Part of a small language model's weights: LayerNorm before each block, no biases in attention or MLP.
Each number is 128 + 32 x the weight over the matrix's rms, rounded and kept within 0 to 255. Layers, rows and columns count from 0.

# layer 2 MLP up, 1280x320, rms 0.0792, rows 543-595, columns 64-127
[[113 156 121 142 165 163 102 149 108  92 149 119 184 130 128 108 141 137 146 105 113 125 176  85 110 128 174 126 142 105 118 111 150 142  71 137 159 173 130 148 108 132  88 132 153 125  96 118 177 172 134 191 114 165  45 146 126 100 172 140 138 108 130 132]
 [ 88 128 129 118 126  78 128 125 122  72 114 161  80  79 179 128 164 115 146  88 109  95  79 171 107 169  83  81 108 104 189 172 112 102 136 112 161 137 157 145 136 177 124 154 118  85  66 121 125 118  50 138 124  99 115 128  99  99 121 118 153  71  93 120]
 [118 147 102  92 156 155 192 122 111  81 148 126 112 101 104 134 131 125 149  81 177  97 113 109  59 120  84 138 191 116 135  99 161 180 146 123  97 140  97 119  97 159 107 132  74  81 149 140  99 129 101  73  47 141 104 155  78 165 119 146 134 103  91  81]
 [115 153  57 159  88 139 159 137  62 121 115 144 173  96  86  96 137 126  94 191 107 116 135 122 164  93 120 147 141  74 146 171 118 131 144 103  89  81 160 123 112  95 131  93 129 156 146 132 170 125  68 229 111  87 143  80 135 124 125 142 133 138  82  67]
 [131 154 162 135  91 128  79 148 177  86 155 144 147 147 162  93 126 142  84 130 138 134 132 138 103  92 144 109 162  65 170 158 167 174 120 151 169  79 172 107 155 162 169 125 155 182 126 165 140 133  80 151 144 115 125  82 132 143 105 159 127 114 120 120]
 [164 132 135 131  85 100 131  98 123 164  99 139 197 173 127 131 171 155  93 146 141 175 152 131  92  97 125 139 158 134 143  92 116 162  97 128  83 144 118 105 176 105 185 112   6 133 138 146 129  94 141 143 154 113 118 142 123 151 185 120 125 125 114 103]
 [ 79 103 123  92 100 105 126 153 175  74 161 114 102  86 167 156 101 137 123 133 145 131 132 106  62 118 157 123 119 147 128 114 103 113 130  77 155 106 159 191 113 106 194 108  89 162 137  66 134 191 113 131 108 141 154 170 121 107 136 118  94 203 126 112]
 [134 102  68 131 148 119  87 166  93 143  97 154 113  55  82  96 116  89 111 121 112 135 165 143 128 136 131 134 113 174  84 178 173  98 150 142 132 178 138 125  96 137 152 183 125 166 142 159  97  87 151 106 138 124  88 129 141 124  44  69 100 136 154 157]
 [ 81 111 159  97 146  77 127 103 144  97 153  66  99 138 125 136 146 152 150 172 112 113 136 121 160 105  52 101 133 146 177 142 135 136 168 125 161 220 143 164 113 188 147 176  88 151 121 128 144 127 146 169  93 101 122 146 153 154 146 112 213 141 148  96]
 [196 111 149 120 143 101 135 188 164 126 151 172  83 114 153  80 179 101 102 189 117 138  89 116 170 149 120 148 163 116 114 110  52 137 181  90 223 153 109 191 202 169 131 122 135  81  97  76 127 116 111 103  95  83 164 148 150 124 199 170 141 158 119 114]
 [146 120 147 143  82 128  90  69 156 138  68 136 206 155 127  86 117 135  99 107 103 123 183 130 164 119 123  77 148 117 151 121 192 164 142 148 161  93 146 125 129 131 149 103  83 155 129 182 167 159 157 108 149  92 150 195 126 193 154 178 214 120 144 150]
 [ 60 151 104  73 146 189 130 132 165 115 105 102 122 148 141 158 207 160 141 140 178  83  91 219 136 158 128 136 181  97 181 144 102 144 116 164 175  82  96 162 162 150 136 117 137 134 100 144 135  76  75 178 173 111 169 106 167  89 114 126 130  73  87 104]
 [164 117 113 129 145 111 145 171 129 203 123 118 176 157 130 114 130 157 128 150 153 150 143 106 133 114 165 114 152  60 157 104 161 206  94 126 128 153 115 128 103  46 134 100  57 188  90 150 130  43 129 161 144 111 116 110  91 123  92 132 129 139 102 154]
 [138  62  97 102 123 124 116 104 120 164 101 101 139  89 129 116  47 158 123  44 104 134 123 116  85 115 139 145 146 163 156 145  66  99 136 116 148 186 136 105 113 162 122 131  87 108 107 101 125  53  36 148 166 142 113  87 125 177  95 163 126  56 159 126]
 [136 120 146 103  77 108  91 129 130 121 153 104 108 170 148  99 120 128 169 110  83 100 135 157 163 139 140 157 151 111 160 180  82 109 134 152 167  91 183 102 137 154 160 143 131 122 107 120  70 161 100 146  91 113 171 137 168 158 195  82 105 166 141  71]
 [144 109 136  92 124 121 131  81 138 125 148 152 135  86 116 165 117 161 118  97 138 123 142 151  96 159  95 113 186 162 121  76 123 147 147 114  96 115 134 166  97 128 158 140 117 188 175  76 144 108 128  90 151 134 111 124 131 115  89 119 126  87 143 107]
 [136  58 157 101 157 115 129  93  77 130 116 139  88 122 153  68 118 108 147 171 130  69 101 149 196 158 175 132 139 122 117 183 155 124 144 114 145 150 106 190 125  98 197 135 166  75 121 133 105 140 112 138 139 165 152 119 146 130 215 157 156 170 115 122]
 [124  78  81 129 158  64 107 145 148  95 127 110  79 147 122 144  98 162 129 110 132 123 197 119  74 145 189 109 184 100 121  79  53  65 133  86 123 129 112 172 154 146 100  59 149 165 130 119 190  94  90 170 128 148 175 135 188 107  91 120 201 141 159 135]
 [117 169 127 150 160 160 108 111 125 197  76 120 170 126  94 146  96 154 155  99 169 128 157 108 191 145 112 105 136 127 125 121 180 162 138  98 119 136 148 127 111 104 103  78  76 195 100 134  93 127 112 119 113 105 117 122 105  83 126 155 196 141 139 161]
 [147  87 130 108 133 140 129  98 175 150 180 178 130 116  95 131 104 157 145 114 142 123 104 180  34 140 135 144 150  95 134 131 133 139  86 153 127 153 160 110 121 116 103 151 118 153 108 113 188 122  99 140 212  96 126 123 112 121 110 173  86 119 129 113]
 [ 84 131  95 105 121 126 177 150 122 135 118 122 138 176 139 114 117 122 125 119  98 142 147 133  91  99  91 109 116 143  97 148 122 145  92 134 178 107 106 150 121  95 168 119 150 119 136 147  98 105 142 162  97 123  94 151 184 132 107 115 154 121 121 125]
 [140 127 120 165  94 122 133 166 162 207  79 143 142 105 109  85 118 111  85 171 117 132 169  81 114  96 107 126 143 140 139 149 129 142  71 160 135 106 117  79 105  76 145  67 114 170 122 156 117 138 155 123 167  76 133 120 106 157 121 152 153 102 122 127]
 [ 96 131  80 129 104 114 147 116 132 109 139 147  47  60 167 129 156 117 138 158 176 133 110 115 171  86 125 183 169 145 136 132 184 169 163  90  96 116 133 137 133 147 125  93 174 102 154 129 121 103  97 103 150 179  72 141  93 166 111  92 120 121 170 137]
 [109 158 158 121 119 160 164 168 119 147 165 201 107 180 138 109 159 153 148 130  95  95 161 121 125 189 150 130 130 111 130 109 158 187 174 155 164 136 133 138 116 171 151 145  78 147  97 133 122 147 118 108 149  67 121 106 132 145 150 203 159 150  70 120]
 [159 150 131 132 147 146 153  78  96 168 137  93 154 156 134  76 156 141  97  94 163  85 108 124 129 150 118 113 133 110 108 151 123 122  80 105 187 145 122 137 131 114 100 189  91 156  93 162 115 122 136  93 118 123  95 149 164 101 148 143 146  78 171 144]
 [125 104  86  73 117 152 154  82 157 123 161 113 108 138 144 187 140 135 159  94 134  92 160 156 106 140 142 148 187  71 113 128  97 121 105 126 119 108 130 145 159  88  96  76 159 157 140 141 140 176 128 197 135 199 168 120 168  82 111 106 132 147 124  79]
 [ 99 135 158 118 185  92 186  54  96 119 147 114 150 176 133 112 138 103 112 112 100  97 115 172 169 142 177 121 191 150  98 127 160 122 140  87 142 145 131 155 113 176 139  90 152 134 111  78 158 126  73 109 108 118  98 166 119  82  79 183 149 144 184 121]
 [122 178 162 123 153 144 146 207 144  86 122  79 133  90 162 111 189 122 148  87  94 137 182 139 141  74 112 157 143 195 157 195 110 126 111 166 127 169 110 173 162 161 183 115  88 122  71 168  67 161  96 126 125 142  66 114 144 166 125 207 144 122 104 112]
 [119 207 121 110 147 143 132 163  90 154 118 115 103 129 128 113 141 154 187 123  93  44 100  68 113 165 158 175 111  80 108  97  77 131 126 143 139 168 149 152 158 138 122 157 161 153  76 146 241  89  64 108 153 134 112 127 168 117  91 111 105 143 152  31]
 [ 65 120 131 132 160 116 136 139  78 101 125 102 122 124 129  96 106 134 159  73 175 169 125 113 125 130 126 122 147 119 162 152 122  96 136 111 110 149 118  96 158 156 133 117 145 109  67 128 144 159  53 168 109 119 128 122 160 107 131 172 149 124 107 165]
 [122  89 144 110 131 149 120 110 121 142 152  76  58 118  97 124 100 158 116 131 115  88 165 110 120 183  94 174 169  49 149 160 142 169 143 184 175 181 119  95 113 108 140  81 162 141 178 167 169 146  16 204 165  71  95 111 146  59 150 146 133 102 166 153]
 [129 153  98  78 135 154 126 181 104 112 165 111 131 136 115 160 151 121 116  99 135 132 119 101 187  96 145 170 163 124 108  87 102 141 132  57  97 155 133 142 138 163 132  99 116 110 118 163 114  97  90 103 150 181  66 151  78 109 141 155 144 146 110 120]
 [ 72 157  89  90 113 181 135 135 124 107  54  86 101  40 117  18 182  95 147 134 115 120 102 145 132 104 148 139 160 126 183 152 162 177 141 193  95 120 149 122 142 153 144 109 137 186 163 165  90 153  71 113 164  95 105  90  72  67 122 124 114 104 127  45]
 [140 123 125 105 104 116  86  62  70 130 128 157 109 165 145  92 199 134 112 173 113  45 100 145 213  88 189 117 131 184 126  92  91 114 190  90 165 125  88 145 124 192 155 173 128 123 144 120 170 143  75  89 116  91 113 145 157 120 115 102 138 167 127 111]
 [ 68 129 134  75 166 154 169 127 137 124 129 142 128 148 131 104 174 179 104 143 101 184 130 172  84 138  94 193 146 123 141 155  75 168 167 133 163 137 202 150 133 119 146 104 117  92 154 109 133  91 133 121 115 136 148 117 171 173 143  67 124 123 210 137]
 [141 121 137 114 120 166 131 107  75 112 121 100 114 177 181  63 132 158 133 168 105 109 158 147 128  85 156 161 115  62 143  67 206 132 146 140 155 157 141 121 132 116  83 126  97 126  29 139 103 115 110  95  98 143  98  73 161 113 121 149 161  96  97 138]
 [117 121  96  65 199 101 160  86 112 146  89 124 170 178 152  88 172 154  74 130 137 136 176  87 137 140 105 133 133 184  83 165 167 127 220  89 137 131 121 150 116 129 158  93 116 158 113 133 104  85  68  91  70 136 120  90 126 161 125 114 132 133 159  58]
 [144 127 103 147 159 101 142 126 109 151  99 169 130 152 112  70 190 125  77  93  99 148 184 119 139 150 131 117 133 143 149 114 170 127 106 145 141 152 117 108 154 110 151 112 145 103  83 138 112 126 148 139 162 144  72 158 106 129 152 196 175 120 138 130]
 [135 142 134 170 149 163 121 163 160 160 152 188 139 155 155 135 192  98 105 208 139 160 144 185  86 116  70 181 155 108  86 117 109 152 171  74 105 133 144 102 126 189 146  96  76 140 135  76 106 121  91 168 101  95 117 188 141  75 132 124 114 117 122 129]
 [ 99 157 117  94  79 121 121 161  93 172  77 137  94 112 149  93 137  84 183 109 109 143 125 155 145 151 150 108 159 101 167 116 182 160 114  69 145 147 165 175  66 141 120 178 136 144 145 118 139 157 124 116 141  48 129 127 109 114 142 148 150  88 137 150]
 [ 71 159 142 164 114 174  63 129 136 126 142 110 123  90 122 189 149 118  97 110  77 138 182 144 150 171 143 142 113 107 174 164 162 139 152 134 142 179 141 209 156 113 104 121 144 150  75 100 149 201  54 118  93 104 109 108 128  88 176 125 154 129 125 131]
 [105 113 142 139 125 119 132 158 112 118 170 123 127  85 113 114 142  91 136  74 123 122 160 160 134 148 147  94 149 132  81  84 105 101  98 106 145 171  98 125  79 118 167  87 141 120  69 133 123 153  91  93 107 113 123 122 101 160 110 195 175  96 112 144]
 [131 145 109 155 130  63 134 118 164 141 103 166 138 131 107 114 107  86 105 140 107 114 146 188 133 142 126 113 113 155 120 176 132 115 153 122 143 110 118 150 123  86 184  84 131 107  91 146 119  94 124 132 140 174 122 130 147 167 148 124 177 126 149 161]
 [114 205  83 126 102  97 131 148 132 169  58  95 174 124 119 172 139 133 158 134 174 135 139 135 113  67 139 104 158 169 172 105  94 114 115 108  65 212 146 143 128  86 114  83 161  96  93 160 106 156  96 111 173 164 114  98 114  96 128 172 173 116 155 139]
 [178 120 114 147 134 168 180 106 165  95 153 158 108 159 178  94 206 123 153 123 145 188 143 111 119 144 147  67 165 138  70 172 151 167 160 138 159 133  74 120 217 171 177 180  90 168 109 129 169 156 102  79 145 138  91 163 171 127  75  90 173 112 129 125]
 [ 91 140 130  64 142 187 107 166 115 165 161 129 128 130 162 138 124 103 119 146 136 145 160 106 102 132 170 144 117  34 143 144 147 145 125 104 169 166 174 110 109 168 155 141  70  86 151 148  98 127 110 138 134 118 118  95 153 101 130  79 143 129 158 111]
 [171 162  91 118 161 115 122 145  87 166  45 148 138 125  75 140  86 115 121 133 165 152 104 128  86  76 127 138 185 110 134 156 165 130 111 101 129 123 126 127  90  91 153 129 102  72 135 133 101  84 154 128 167 155  99  85 141  42 133 113 116  91 158 114]
 [157 167  81 122 125 156 100 173  65 110  80 180 190 176 193 118 223 127 123 152 112 159 181 134  88 124 138 128 162  88 149 165 166  98 155  93 183 138 148 134 113 137 112 165 148 164 110 161 139 112  80  76 119 110 128 107 148  90 158 150 142 105 104 129]
 [146 112 128  99 108 114 179 114  79 124 182 129 131 140 170  92 173 123 130  97 169 118  67 142 150 129  92 178 203  82  93 155 162 156 149 124 214 133  94 174 164 109 140 173 127  97  82 146 148 166  78 137 119 169 171 132 244 100  84 105 142 123 209 107]
 [138 160 150 178 132 140 185 151 156 157 114  97 125  69 105 119 118 142 133 100  80 155 115  72 124 166 190 125 152 136 125 183 124  71 156 161 132 174 119  97  85 102 182 126 127 143  64 138 163 182 112 152 137 174 137 117 101 102 153 149 148 175 174 132]
 [ 94 150 147 170 128  95 134 108 120 123  47 143 161  72 145 148 124 123 216 164 140  70  69 120 164 171  85  50 181 206 171  86 148 150 133 116 120 130 183 118 134 130 165 162 117 133  45 183 193 148  99 120 170 134 110 124 101  93 126 158 162 143 146  60]
 [138 182 151 113 129 134  62 119 141  62 123  90  86  99 169  99 145 156 121 164 120  57  89 182 153 112 111 114 145 157 138 131 127 124 112  83 157 105 137 210 133 194 130 118 150 141 136  82 132  98 118 100 150 169 116 110 171 154 116  94 108 193 140 128]
 [162 119  59 144 121  83 198  98 117 181  91 138 138 145 123 227 147 135 174 135 144  82 157 111  91 142 115 120 141 170  94 145 151 166 157 123 130 115  98 179  99  90 162 156 103 126  75 125 143 133 104 126 130 159  99 123 133  90 134 107 104  68 123  70]]
# layer 2 MLP down (transposed), 1280x320, rms 0.0731, rows 543-594, columns 64-127
[[175 143  73 138 109  86 116  99 109  82 136  87 135 121 124 163 128 107 170 111 153  91 140 101 156 106 163 133 125 105 119 141 122 132 159 114 152 145  96 102 133 169  92 153 107 129 205 159 101 130 169 104  95 213 132 128 143 152 152  86  67 117 161 125]
 [105 103 128 146 113  89 159 110 107  97  94 144 109 164 168  53 117 130 113 144 143 157 104 130 166 126 135  48  91 112 120 111 153 134  90 159 119 133 169  93 149  70 120 148 131 158 118 136 176  78 120  70  99 114 117  81 136  91 121  82 145  91 130 111]
 [122 196 115 109 145  86 179 129 122 111 186 149 126 140  42 135 129  85  89 161 129  88 112  99 185  94  93 155 148 120 118  81 140 202 172 150 116  79 114  90 108  54  74 108 174 128 138 149 148 163 153 106 151 181  69  86 177 165 197 119 129 108  85 183]
 [ 88 105 117  83 119 163 127 145 178 115 103 159  95 122 141 135 119 144 117  98  87 147 110 118 177 148 125 150 133 113 111 168 123 160  49 144 116 145 117 166 131 132 147  72  98 134 119 120 212 172 103 119 229 109 124 168 143 128 112 148 158  79 135 160]
 [184 113 110 103 125 172 118 137 171 136 100  98 172 137  65 102  53 101 175  94 132 196  71 138 111  57 156 145 126 130 131 162 118 126  98  91  89  74 152 144 143 166  85 166 108 168 136 141 119 110 142 122 150 139  87 131  92  86  49 181  92  94  93  75]
 [104 112 146 120  98 103 127 137  84 106  93 191  96 138 176 146 172 158 118 160 116 105 147  91 129  79 148 172 121 151  84 101 133 128 163 118 146 114  84 119 136 167  50 159 127 149  89 156 191 118 125 127 112  91 107 120 130 126 161  83 166 133  80  76]
 [143  98 124 132 138 168 137 150 131  68 149 147 110  89 168 182 114 142 118 111 128 144 135  97 120 105 110 122 106 167 141 169 105 147  99 138 144 162 107 156  79  90 133  76  98 111  79  88 139 155 159 160 125 157 150 136  98 111 152 164  79 108 119 134]
 [140 185 188  99 136  99 137 150 118  73 118  89 159 126  68 110 109 150 138 109 108 124  85 178 123 112 164  65 117  92 123 150 209  72 152 148 104 177 150 137 113 145  97 104 119 133  95 111 157 114 212 162 132 138 173  93 208  57 165 192 165  98 127 136]
 [158 102  89 175 133 106 126  95 129 137 156 137 152  90 126 106 102  87 162  71 149 122 155 112 168 146 217 103 137 159 152 131 114 156 148 111 114 137  70  98 157 162 145  69 141 112 151 134 167 136 152 121 124 158 142 109 150 136 119 135 113 134  61 144]
 [ 61 140  90 130  70 163 115 102  89 114 157  99  83 104 110 133 150  86  93 183 182 165 151 106 140  95 157  63 180  87  84 144 132 125  97 136 135 134 149 104 128 157 174 213 137 108 143 162 127  92 179 113 119 152 177 101 132 135 123 162 108 156 130 151]
 [ 82 106 189 159 113  86 112 122 128 141 129  97 143 152  98 128 117 156 116 151 130 141  89 163 103 129 145  84 117  52 170 128 160 137 131 116 100  98 135 161 125 116 144 141  68 180 206 153 102 183 125 109 114  85 101 132 147  98 153 131  78  70 130 137]
 [ 49 105 126 130 101  77 157  94 143 110 105 141 106 173 102 109 174 137 146 129  85 113 185 110 145  87 175 135 110 100 119 110 128 191 156 173  83 162 111 158 143 159 114  78 169 155  98 166 136 173  55 171 116 149 138 186 160  56 105 136  96 142 101 136]
 [149 136 138  72 111 140 119 137 140 190 130 125 142 103 146 108 142 138 155  93 124  96 108 162 165 136 123 131 109  90 135  84 130 167 101  90 107 163 137 117 190  79 160 174 118 139 145 140 150  53 143 175 102  72  96 143 155  99  89 102  73 199 146 155]
 [170 147  91 116 139 129  89 147 148 111 171 119 108 133 168 145 117 137 112 151  55 150  83 143 142 106 197  84  74  67 144 170 133  80 169 146 115 168 136 149 182 175 122 125 176 117 116 117  30 135 108 141 151 149 149 165  91 126 151 143 105 107 161 116]
 [123  86 136 156  72 188 148 162  93 139 107  75 181  98 135 128 122 125 145 139  46 137 148 147 116 139 139 120  89 113 182 164 110  65 108  56 106  58 181 124 131 113 114 136 188 140 120 173  98  71 102 177 108  98 192 164 106 176 143 126  96 215 123 146]
 [115 164 168 145 151 157 141 124 157 133  68 139 118 136 100 126  88 123  95 120 152 103 142 185 147 171  96 123 200 117 152  88 129  98 145 157 139 123 140 112  89 134 141 138 171 179 139 106 176 156 102  76 134 134 136 145 109  97  90  74  95 110 193  74]
 [ 93 164 118  92 149 125 188 119  89 130 118 109  58 173 144 119 165  90 114 136 146 138  87  84 114 109  94 142 141 128 110  97 121  98 124 172 125  99 155 127 160 155 149 193 132 127 163 136 142 138 139 153 119 135 147 119  70  76 123 159  45 177 163 161]
 [135 168 127  93 121 156 142 173 168  54  73 129 113 119 111 100 120 143 124  99  92 135 106 110  94 121  88  58 127 103 157 205 189 112  83 129 157  79 111 105 157  91 119 136 129 171 115 143  61  88 112 153  98  79 141 136 109 107 137 148 163 180 113 128]
 [130 117 160  90 134 165 111 116 144 115 145 137 165 133 102 107 164 103 156  96 121 137 125 116 127 162 142  83  86 105  90 132 180 125 125 116 116 149 112 106 183 170 142 130  89 139 111 126  65  92 131 153 185  84  90 124 129 128 180 137 144 155 127 108]
 [120 155 108 172  87  93 119 136 115 126 101 124  93 136 140 128  84  80 126  64 151 162 161 133  69  92 106 106 134 112  56 156 102 159 111 178 155 137  93 126 170 124 140 146 140 152 103 227 115 209 174  90 107  74 160  85 104 166 169 123 131  99 173 125]
 [139 134 106 128 119  82 122 104 145 141 170 108 124 160 114 135  86  77 141 172 112  97 112 185  58 173 155 121 126 119 163 108 133 142 140  85  93 114 119 161 114 179  89  75 166 115  95 108 111  99 136  89 160 129 144 139 137 108 123 171  83 132 142 135]
 [110 124 144 157  78 117 107 126  92  63 107 150 116 125 175 122 147 120  61 144 134  93 125 102 181 147 186  89 145 139 120  89 136 150 166 135  63 113 104 155 121 133  84 111 119 143  82 151 147 128  94 133 122  71 105 157 136 143 119 123  53 124  88 110]
 [ 93 184  96 133 174  96 132 120 121 146  93 144  90 179  86 112  94  73 134 166 132 137 134 134 113 124 120 105 121 124  79 113 177 107 137 123  77 133 146 117 109 154 131 128 167 190  70 124 124 118 176  71 119  93 160  94 146 117  71 150 119 107 130 105]
 [ 69 193 128 145 141 108 138 124 118 132 124 117 116 122 154 145  84 115 106 152  80 157 193 154 122 122 110 105 109 133 135 158 123 145 146 105 156 148 104 121 179 118 163 123 107 124 148 101  86  79 113 155 142 144 171 144 113 163 110  90 141 105  73 125]
 [114  78 175 125 105 150 102 180 103 145 156  83 163  98 125 103 186 144 125  98 116 179 140 114 169 166 119 105 174 146 116 155 200 104 135  77  69 141 133  82 162 125 152 150 143 116 119 160 125  78 139 124  96 101 148 135  83  94 116 157 120 143  93 124]
 [110 128 156 129  97 138 124 157  85 162 124 141 135 126 127  59 144 155 111 150 117 105 118 168 162 155 132  45 123 141 151  90 163 101 180 121 145  99 128  90 111 109 122 132 194 135  93 161 105 118 117  84 149 103 123 112 155  89 138 194 144 130  84 165]
 [115 182 158  71 165 121 186 121 128 112 151 174 152 132 139 126 173 104  92  57 140 134 139 144 176 192 131 144 158 152 136 121 177 105  84 131 132 103  95 183 123 151 145 127 109 121  78  99 169  58 101  78 167 119 118 114 124 129 131 136 114 165 172 133]
 [170 113 116 111 128 137  61  70 131 100 116  63  78 107 133 131 140 166 106 172 146 174 131 142  75 171 109 131 112 125  67  90 125  92  91  94 173 143  52  99 116 121 179  82 113 143  82 182  75 162 135 139 127 116 132  92  87 255 115 115 134 161 143  90]
 [115 190 133 152 150  99 197 190 131  56  81 158 155 123 123 128 120 117 112 112 131 157 184 130 135  90 150 128 193 121 128 109 106 109  99 164 136 111  98 153  44  67 159 111  99 135 101  92 160  99 171 121 143 176 128 117 119 108 169  82 104 118 152 133]
 [155 125 128 111 138  98  96  55 153  95 122  88 116 131 132 129 141 136 128 106 178 167 112 140 112 148 141 146 138 123  84 125 121 108 150 148 135 147 165 163  99  77 204 138 111 120 156 189 132 130 136 126 154  84 142 125 170 124 135 114 129 127 137  73]
 [ 93  94 131 127 149 163 166 134 101  83 107 184 192 146 115  94 127 103 117 189 157 150 151 111 172  94 130  96 128 106 164 118  93 165 159 160 115 123  92 183 126 138 140  96 135  52 125 130 202 130 138 180 159 150 134 111 116  89 126 164 149 122  91 157]
 [173 176  95 110 104 175  84 117 120 158 118 179 116 127 115  75 177  74 102 139 128 157 133 178  65 115 106  86 114 183  70 117 190 136 153 127 131 115 154  90 156 126 120 139 134 124 148 202  96 111 150 167 106 104 115  99 116 156  40 231 175 141 178 162]
 [187 133 174 129 136 130 157 133  89 109 117  78 121 161 160  99  91 198 140  83 239  94 139 121 138 160 126 125 136 116 101 159 111 136 179 167 141 146 144 138 117  93 116 120 130  90 200 213 143 128 111 103  96  75 143 135 163 132 114 103 123 194  62 159]
 [ 79  80 168 188 155 146 152 116 119  91 155 171 121 171 157  79 101  55 138 129 208 129  86 122  88 106  99  46 159 167  91 204 106 106 118 136  84  62  62 106  54 101 170 145 120 141 112 121 128 162 115 117  92 119 172 122 141 143 112  90 113 122 128 158]
 [122  93  84  63 174 164 174 160 142 117 113 158 171  95 185 127 134 164  88 111 127 151 157 124  87 133 114 152 150  71 126 175 138 185 165 157  96  96 157 153 132 137 116 112 203 101 121 136 150 126 120 139 187 121 113 182 164 127 181 185 120  92 118 133]
 [131 105 191 149  90 140 140 114 122 134 113 141 137 172  82 120 129 103 133 149  75 134  84  86  97 148 184  93 111 115 136 111 125 120 124 157 140 107 119 177  97 130 124 164  97  99 135 170 105 163 121 160 113 120 129 165 150 134 143  93  94 123 148 180]
 [135 153 142 100 132  91 113 170 126  95 139 153 101 100 162 111 136 114 129 151 108 111 176 130 125 136  83 124 144 149 161 105 118 155 146 135 158 192 121 137 182  77 136 105  84  38 144 101 134 173 105 191 129 107  96  90 125  71 102 143 178 141 161  88]
 [146  78  85  88 128 122 149 151  91 109 123  66 156  75 158 172 145 151 106 116 151 122 128 116 136 125 106 156 116 135 141 126 113 116 171  87 174 159 123  99 159 201  62 116 153 111 113 123 131 118 137 171 140 147 141 146 163 102  68 123  98 124 213 106]
 [152 127 209 155  92 123 153  75  85 175 124 113 150  89  98 141  87  89 203 167 121 179 183  95  92 151 140 126 107 178  84 155 129 137 154 111 131  93 154  69 173  89 101 165 114 121 138 131 102 116 121  72 132 165 109 130 123 189 175  97 137 108 156 158]
 [123 193  87 129 153 123 160 158 126 156 174 154  53 148 190 141 142 102  84 122 137  89 112 188  79 167 137 131  97 211 123 137  88  84 131 127 157 134 137 218 138 134 124 113 184 135 142 144  99 151 154  86 106 100 114 134 100  55  90 168 111 170  94 127]
 [ 75 115  94 149 103 151 160 151 128 106 136 117 109 125 131 151  76 102  85 102  68 164 120 112 136 117 120  98 147  90 165 105 135 132 111 173 165 142 133 120 121 132 106 146 107 136  89  98 100 143  55 143 111 102  92 125 146 121 149 155  68 158  94 143]
 [145 178 110 138 127 124 136  92 150 107 160 112 122 177 108 131 124 126  69 142 123 147 114 139  97 123  88  92 151 162 130  91 155 116 167 136 110 122  76  98 143 123 132 154 171 156 142 151 181 104 158 101 121 114  92 166 137 177 117 126 109 125 136 127]
 [102 134 182 169 158 163 165 118 145  44 170 103 123 102  37 119 113 117 154  95 125 134 125 166 108 140 153  82 120 119 167 116 170 139 131 111 124  86 196 120 142 123 150 143 138 190 107 144 103 118 137  66 144 148 120 138 121 114 113 140  87 107 115 111]
 [116 116 160 112  90 149 155 117  92 164  80 164 150 147 125 110 100 158  83 130 166  75 162 150 117  93  87 182 180 130 140  76 129 102 152 144 122  97 223 187  86 165 101 118 159 199 168 148 150 119 142  76 121  70 121  85  70  87  73 119 125 135  99 124]
 [172 125 127 117  56 213 114 150  85 150 114 146  66 156 169 163  93 124 173 115 134 182 157  76 139 100 165  83 143  95 120 142 160 166 100 135 190 108 100 108 187 159  94 150 107 108 190 126 117 148 124  80  89 154 120 134 193 125 127  53 122 149 159 140]
 [104 167 125  85 147 126 141  74  96  98 151 210 138 176 222  59  87 137  94 139 146 117 138 131  69 135 118 133  87 119 101  78 117 165 192 108 185 118  96 101 130 103 152 135 158  54 126 111 168  53 113 174 174 135 118 101  70 159 128  95 176 116  73 160]
 [ 95 138 165 121 141 134 140 131 122  78 183 144 134 157 207 120  81 133 118 164 159 154 105 174  97 102 120 111  40 105 121  73  71 137 115 168 121 141 191 126 171 156  72 113 135 162 112  90 149  78  74 165 127 114 141 145 133 148 152 120 100 140 105 118]
 [136 117  71  95 112 116 127 113  64 133 177  96 109 131 104 177  67 140  89 113  97 187 153 145 139 115 110 149 197 155 159 119 122  98 169 148 195 128 113 119 176 164 117  92  83 128 210 152 130 116 115 124 119 141  66  71 136 132 110 147 159 105 172 174]
 [109 117 111  63 128 150 130 168  94  80 164 134 159  92 154 164  83 133 144 156 167 157 129 122 103  87 109 156 151 178 128 161 165 192 154 153 106  87 165 127  97 150 140 141  76 116  91  82 131 155 153 132 122 163 129 174 120 111 108 149 101 129 146 183]
 [136 126 174 130 151 131 143 122 146 142 151 120 108 111 173 157 115 162 123 119 141 152 120 126 154 145 128 137 185 168 136 112  82 116 141 121 105 138  92 145 121 159 126  95 147 121 122 163 145 116 111 174 107 179 146  94 114  92  79  60 123 114 154 108]
 [ 76 137 122  85 133 132  81 173 110 148  32 182 139 134 173 180 156  76 117  97  94 115 119  86 117  79 104 148 150 168 173 179  76 118 179 130 133 164 185 172 107 183 159 166 111 150 172 130 153 126 110 178 124 120 130 124  96 160  80 106 131 121 207 103]
 [152 147 151 127 162 115  91 128 173 123 114 113  96 178 158 123  91 152 118 167 141 197  81 151 119 117 105  67 178 200  87 165 132 155 129 141  62 121 123  94 179 111 161  94 121 140 202 139  86 105 140 132 118 144  91 111  90 140  84 173 107 151 179 130]]